Weights of a small GPT-style language model, trained from scratch on English Wikipedia.
Architecture: RMSNorm before each block, no biases in attention or MLP, normalized queries and keys.
Each number is 500 + 25 x the weight over the matrix's rms, rounded and kept within 0 to 999. Layers, rows and columns count from 0. Numbers have three digits each.

# up: layer 3 MLP up, 1536x384, rms 0.149, rows 68-127, columns 48-95
# down: layer 3 MLP down (transposed), 1536x384, rms 0.0551, rows 68-127, columns 48-95
up68:484472502522516538532458481511495523506522536488516539516514503538479509463499488490491480529505492517498499476510520497460504510458468549497458
down68:467527464483536543508492508509471501533497484474543516519576499500475543458514534535479473522507481491559498541472454472544527481495571528524493
up69:532546514480490477499468540497487499486514508481545523485540473552487508492507518530485497505479480493456475502541525554531510458517515526517515
down69:472489499485496476539484497535487448517493510514504511524531504505499506536507535515489488537540529481524498487490515501522480497482481470497523
up70:496511534538514529500487494524480464513486473509479480513515495504519471502501453516517505484499509578462513512486526474496514488514481530489503
down70:535520524510476479491444481506505492484482470517480481499514509445476519494497507487497489496498478527507524523507520501515502506535493557522508
up71:525500477470488458529429488491504513550487475516443472500509522561454493513477520529526474500512515514507502509537454519525512511514489510522500
down71:502530531499484510500475456545490429534460544495560528463457498555500506529510506473486538507533543531531455508455520493559489509485511483507495
up72:507526509450484505514480464538454565487516495484477513527508505535500536509527503535473513475536512506445501471491528471475460532530491494541505
down72:501483506482505517484512490480480489512499514491498500487488520534542549516524515468528444516498506523494559477492540530478476514464490533482511
up73:484515510524508481512478505492479473500476540521534517504516488511503527497525507527563507516479489485495454520518518470522527513467488478518520
down73:567499511539525476483506457500471494485553519495526532500518483496522488522485500486487515484524502530494509490489464495522510533490537472554494
up74:517513491504537494521511496507530507510492484507477493468507465451525436454490450523513499497516500504499479515495530513503476501446471501497479
down74:527439461468471496447459506547485498515503433544527501479504494473494467452494474519448477477519513496485489514502547491554499510490524518499485
up75:471523472521488495538509507530518483534484492507512530479501484522436514462583520539499532467487517525498479511527518482473487489453534512484490
down75:518469469524470513501502471460450492458489503525490510514443511469488529503486506488464508506511475504530475502488499502486541556500466517464529
up76:523499546502489541506500499489484480520505528476504516447485492581518523502470513499558501557495527498490471482484472546469465486478470476520529
down76:433484484538523536527487474496483510459508470530489499522479485483494523492430485520484466508460505563509489464524549531498491550507526464448558
up77:513473545470484504543522514481507508509488494484507522471465467545485501529548534529498551517522469503494541541482505477498492482517497466491497
down77:499507485478509505515489533511483481470505513517516505483505475530504469487483507488512518469494499525526508498482533514496506469514505505504513
up78:501519495488507466459534492514458497495462490452520514476470516586544518542488480524494479517488520532511486522525484483489517499519495516506515
down78:544506503502478502502488490495483494491502489517503503517501503473508492498486530482486528484494508517498529498476487508476511511521520531492489
up79:525461465474470542480472534494514529521483541513503484502502516552503529499542512474503510520518461540504501448548489470503490539504507523527508
down79:567531484497511520554466522469509506484452510487478525494502514482483492484478478516493451496476527494543513496490521528509483482479512466484409
up80:505510528513491482492545487490465505479474522496539521528499444568487494557467497475465534536535465490503479494540523496477505541515492490541526
down80:456474471486447505495557511505486492503473503484500533498474534486525471471482459497517592492487537504525492483530482496515551509502465518521539
up81:514514504499516480525518455498505490530500494496446560498491533526501521483494472490486534533470461465495453502505518498485529505480479512488474
down81:527521515491467524496529498503482493504460525484515490517518516491488574530481492529495568559515517453462489538485500482484457550519483500450489
up82:523470480492482480499528493489467468563544522490505478489490481501504469553471509487502556470566519486543476512525462476506472517473531519480486
down82:516465471520452514474534483468520437485519527460485493513475538472534461498510496476485468547503469496539503515475482502460517459518546529472502
up83:480490527520498496500511526481516514481526497508498493466512537517493467483522498489520526502468453487474487470525500492502465462474454467499527
down83:488485502446554495531504540518472549529509538463469465511517540519488488513463486488523522519541486491499500456505503548480485525498557507460498
up84:487529500509513507489537461538480478447489483518494481483510498532486504495508552526513492488507499491467520470504478476477499515522497500518482
down84:499489490508467501534521480480503469484534477482516431543508490527486483492485506507513545539512470513481500513488511490489538495534514533499493
up85:511464486507479544515471490516518441459503508510514483504465509483499500525506520538529472468502559494483517525506468499515495461479534524541533
down85:552528490517579425480538559485531484488496466514499544492492458482509467511531521522549464511469526537513481511550478487496500520522478474469492
up86:473485509528485498503490496502514529522490487493511523489488523499489516537498497509482512495476496505525483507513514486506508503520485502517450
down86:504498494467482496503484470507501504476506489508491506498503542482524496498521478493462598502500494483503500498507484484507508502495522476520486
up87:498519504506523530498471486458464492491470530499475525523462517494505475505532541493540493498481494486479547522495508536521541507481516496513461
down87:519493537496494487498505480496497538480513483498525502501535511488462512485490513495515549487513515471509510518498496497508493481509492489529552
up88:473495480505490507505495522513452449507514463492512459484506502490501553505474476488509484553521461514494552478499503532511521464513460511513537
down88:512533506463517491477531472483499520489485517549505504512467493444503499486459522498546461548571498482551528496490453480496451469510500468533502
up89:523486495517470527511478525493505491513509531545493498458502517493516414495495519510514526472486496462506598491500480476426470510517481518508482
down89:526459481520490513421500511450479463479541527520511484521545471527546505507502475513503511480521514494552500518559556488470528533498487542526535
up90:487528478443511518489489473485453449510468458461533492477440525490493520475459543553537494495511469538493478495532517513529515528525536479500508
down90:475504471541501489515514485513524436496512490544485502456503497461540506481532476467508486526552533524486492501534522490520521471471454445533473
up91:491494505523512505510544553493535522517502521516473513485500506453489518496477498480493449475524505502503497479497480600511446470505547484505494
down91:548532503468505482518454489544474520501526506470492443523474511501544484501477479456470448493514489511453525446520526477488486487533512444479480
up92:445498502485511484547533532538503524523471474514487502515504561494504503487450510465496527479502518490548460490539506503514545525539528468460491
down92:526499501509517529488486544510483490508458523490442514495524542483509519539474555487498511529484506511521476513503507516515482494495514492553567
up93:493522478544538519530532520473462496505483497495507500521483472539489504475484500457496468560512486500453517436468464488506483538447494544518462
down93:532451497493510527496527509515523504460523528480550479478537485517524497515461482491448475505518492499535524491498507478579510468455490453521532
up94:424517505472541485488518465495525502488481473531544501505504467539535488550482506515485495493511504517504472499486509526493497486514501467497524
down94:513499491525530532494498519462506529517480480518502461495502474566514489507518521481507513481500498478505525500550483489495502479502488507474502
up95:515505475509536493498495494519510527528512478520486494496531505514485519493511508516501480493484459486492478529500470531454544506479522509508505
down95:507486525493508535502503512526552524466494485487517526496497477488540522515494460466477537549535506500523474473487546552489507502490522511526484
up96:528530460534490526528503518491483487549510494464512508474481493483485502490502503559548477500509520493444492512486471515481456487486562486536481
down96:533475476568507496521444467516512514489520518455514495468481505493531491485478482502461467481508472492496532509462486492515501495465515470517486
up97:466512542466523496542505485466458507487492462494486512514457500505533491512506560535493514448487482524496465481505436494490558464508521490482499
down97:496481517479494466491534504524562528490536519482515527510499471505535488453464483522498396484464498518531449466478492462494479490483514514559504
up98:507532487508522526440487508559522452472521498493521478490537498490485544516462507489488449512497547483454489450477490471464490497498509512506495
down98:555508540488539517478471546474499534503525499522474483506513528491494504481491516517483503479458492471504527496503496476481493515457478496559516
up99:486470504527542526546532493495499457492536534528518507502506488469435537501490489491484546548495480506472513508523483472490504532452538508475500
down99:495503564477495491473523468524496505457475506520484522452478502562521490561472553495540508507485491466503518529522484496462472528476509518456517
up100:542457495424488501515517542481483479486483572498522559536491550512522430553521517539507493516475482482500505463492479465451491531555504526488519
down100:494516453525504551479512501513480467532456509432519492489517470475520537503488432532523474503513491532471458532463509486494511479485537502468548
up101:526524490492476465536519528536497472443550536516493468520529530521433481495481524502499429525507469527488498440471524570558508512482483538462495
down101:495471513432537536520532505485502511511501492459528506547556509477557519486488521508524468508519484514489521558497451501470498492478503490511547
up102:484465494501491465496492529555499522516502523471492500562512485461517479463474458511470477526524520506508488486529501465519494494516520491514510
down102:537517484494499513524530471462491492497473480512506494512514506502483514535470520504506432512490463478504530478530518498473512496500486478471489
up103:488507467487500503494460504555494480489512498515518457484460501518519519517534480512487512510502528517494481515501461478486466463490513496492521
down103:508452520506521487441528538466498477533504471509518512500504477483492493475490487459546525537484495492495484485507521468491461508518462478541493
up104:465526560514476512594483516476497478492484519506460552497487477502485506497528536489512476499485532488428495503477490456521498475486490515499523
down104:517500448483525525482544500530474498476475503488507492480487483512487482490494475485523536478465523476500515484494514482508532517509489509476549
up105:506507510476473506498498483520471482487494473481499502532520451511517488515485509504456509509477483477474479474496462494501532428499491510501491
down105:461523486481495521528484519543508473471504479516489522506506508513484474561537506515474529480505498505527496501534502481469525467533516520444503
up106:519501528500537453516559502507525494500492500496489493492512519484501489495463484511515504512487466505510517491530506479506498515516496480477516
down106:514518516465517518502513514508484488491468514472516467472530497458502517511494500505462528494457511536521526503479505483486489510498537492532538
up107:469487488512509498498475516511516482482501488540525488522532492477537511498475501536467489554490548498524503471518519473495542485520490505493519
down107:534473478484524506456517541528508503467507463525479504516477482473527517524512510510502505536451514491463480476526499468455542471500485522506513
up108:522544492495509497538524485532486513486520495499540507480516502552526524516525522537483519497499474489530500477537511483502496522502493488537486
down108:518486493481523505484484493491517522488506510525497515489500500478489526503495516499506565489502459518501501482510497484479513514440515481514512
up109:514530464487523481502519514529520507484486465485482551479487476480460521499446476503465480497484543502510514433489530514480511471490503528488503
down109:522500467490481498514461488530508498465476488504477496507485513481491474502467511488492460526469566534524492486461522501497473492458533470534502
up110:497484487533471471519466494495540444480545481508530488525499486545508490457474490477545419490483505467515513483559502498460517513479529510485548
down110:527462542502523527494530489498547529511485508458485495467523481469492464535497457508490457521521547481519504499537506455496508506495477470511520
up111:512504567505490424527505522485485486492477492501560482476562519531514494530521516469499496502539482534509477471529525491521508483514441490483490
down111:482570541496516532477536546515533549546492549481480451460523459523514522526495483485488492488519546491509503491504464554562487480541510493471532
up112:513501498501517516518499500473521519496521509483482503499495498511533467461534511460490520515558454489504473494487496511515501504512546492471501
down112:492524520463555498550499485464500469500460522492516535542530529571507497499482503547477486499487447479535470504525534554534531516534509485503469
up113:508456478470517451517505469502519512471498487488498491493468499489475496498508511480509468478499507504472515494509505477517499524487524468526510
down113:466480507496523486557498483502508495465488507506475490490494501527489492520491483457493490517496531502536494511504508462483523456469521528551494
up114:560488463482496502472491495468529494503503500526463504532495551503526467476505471504531491522512498503496507524505499496505530520476517534453503
down114:545481498486491532486516507508488498477476482484523520515499523443495470501520496479489443505516540486520459457496540486488497542541530483474513
up115:491492508486490496517465483474491511509488518520502542475482484498491460469529468510496509511510564504455555486487499500511524454507550481543470
down115:498517508529488456515499537517481474491502502472495547442469517498539518550506519482530460522533529449505520491503446504490506515464483520502523
up116:520525543559494519500491510528500517502478480480495468529466486528476544471502499477488470499528460478483488445469456506527509510490539509458511
down116:499544459513528474442560513514479476526493483451519534521468527467516463515452519481466473536502479513543527539507527534523487504529478523482523
up117:507538531502433506513513513484516469439510516498506502465486536516463489494516505500505495501501520500482520447499479479530502477529517504514497
down117:493530509491488520502518538487502496508473508479484501528479455499498508490528491483509444501472506503482506529504478503498450515485478500506487
up118:513487496486469513492470478471472469467464487474491515472499497507480500521482511481479529473478484537480480492511490520461521514511484514486494
down118:473528524484524467493486506493479526501478523487550504504498517521459513469454455526478538527525504537516497552493485492471523499528481458489470
up119:518504528516504479502492496444500511481546497493483487502501488508516501543499525506495518527486510519476479521470417481509458514511458506486513
down119:471511460490512476481493539455515444508543490520466458510485522508464519540510484505551526493485516514468473525525493521492495537485472489488517
up120:496517455524499515500504529479451527504517539500509482462512486537536466461521494504475490492532501509496451480597492562524535530496540545531506
down120:481505538542511468485484491489478469530470493537477500492512477440523474522544461532515468498509502508499520543535529483493507485507472453498466
up121:489537490544485495518516567519479491505501502502502541506496489504476488496545500484492519542501474509473496495490483536499462489475470523501492
down121:474467478549484485548477499520506564522499474506509508487517506493516540520515472468522493488462486519521503493461495510499520472468476526520453
up122:473505530496505491489506548492471507502502492491524495505481456494504499502511476480504504549492483488516492526495501514527513479490524485487511
down122:483464529448471496505472530469486458513497479494487531519487517450494488489486497501529478537528519522491449512527494527535463503479477518497479
up123:502538487511520520497523499488519533474542485544558476463489491498504508463492495513491483511469507543487519480504476515504538467528485511523472
down123:466493524488481497520475471568515471494460485514475505513504548487519511499512514493504496497526491442521505526506508500499521547477531511475502
up124:483526504493530498522479552491522480494507491484495485462484450519476513510463487537503498514521449550494455450526522506514475483524479461494511
down124:465471513500487492525512516539490528534515524518472514513488482516483514481509511491474468488484502490505541535518512470522503512523483509510510
up125:460481550524544536504496502493500523534470496516557501485491475473528522506493504537539483524529507521501468489489526484532533491542502449479477
down125:497499503497483486501496537524449505492509520518487519544517486479495487446468503489520474501463524499510527461488499503521490483514538512489484
up126:503526522540462501520562464526514476511497500461496488488507517533547502482471531519513502504462501528502527499516439466504518493475488489495466
down126:500516516448505533464495538486523498523487523541475513472491514488488521475516490494502554528513547494511499480502499476450519494511504479493493
up127:514484515541492559455533478493482515526516488519522488564499516523467499491466552516485494488533460514501484475512495493491474537511498513474528
down127:541511505500475522552477516519487488538508527519479485465514482474476425501522484524524533478495516454522441514472446462512509526510487500523535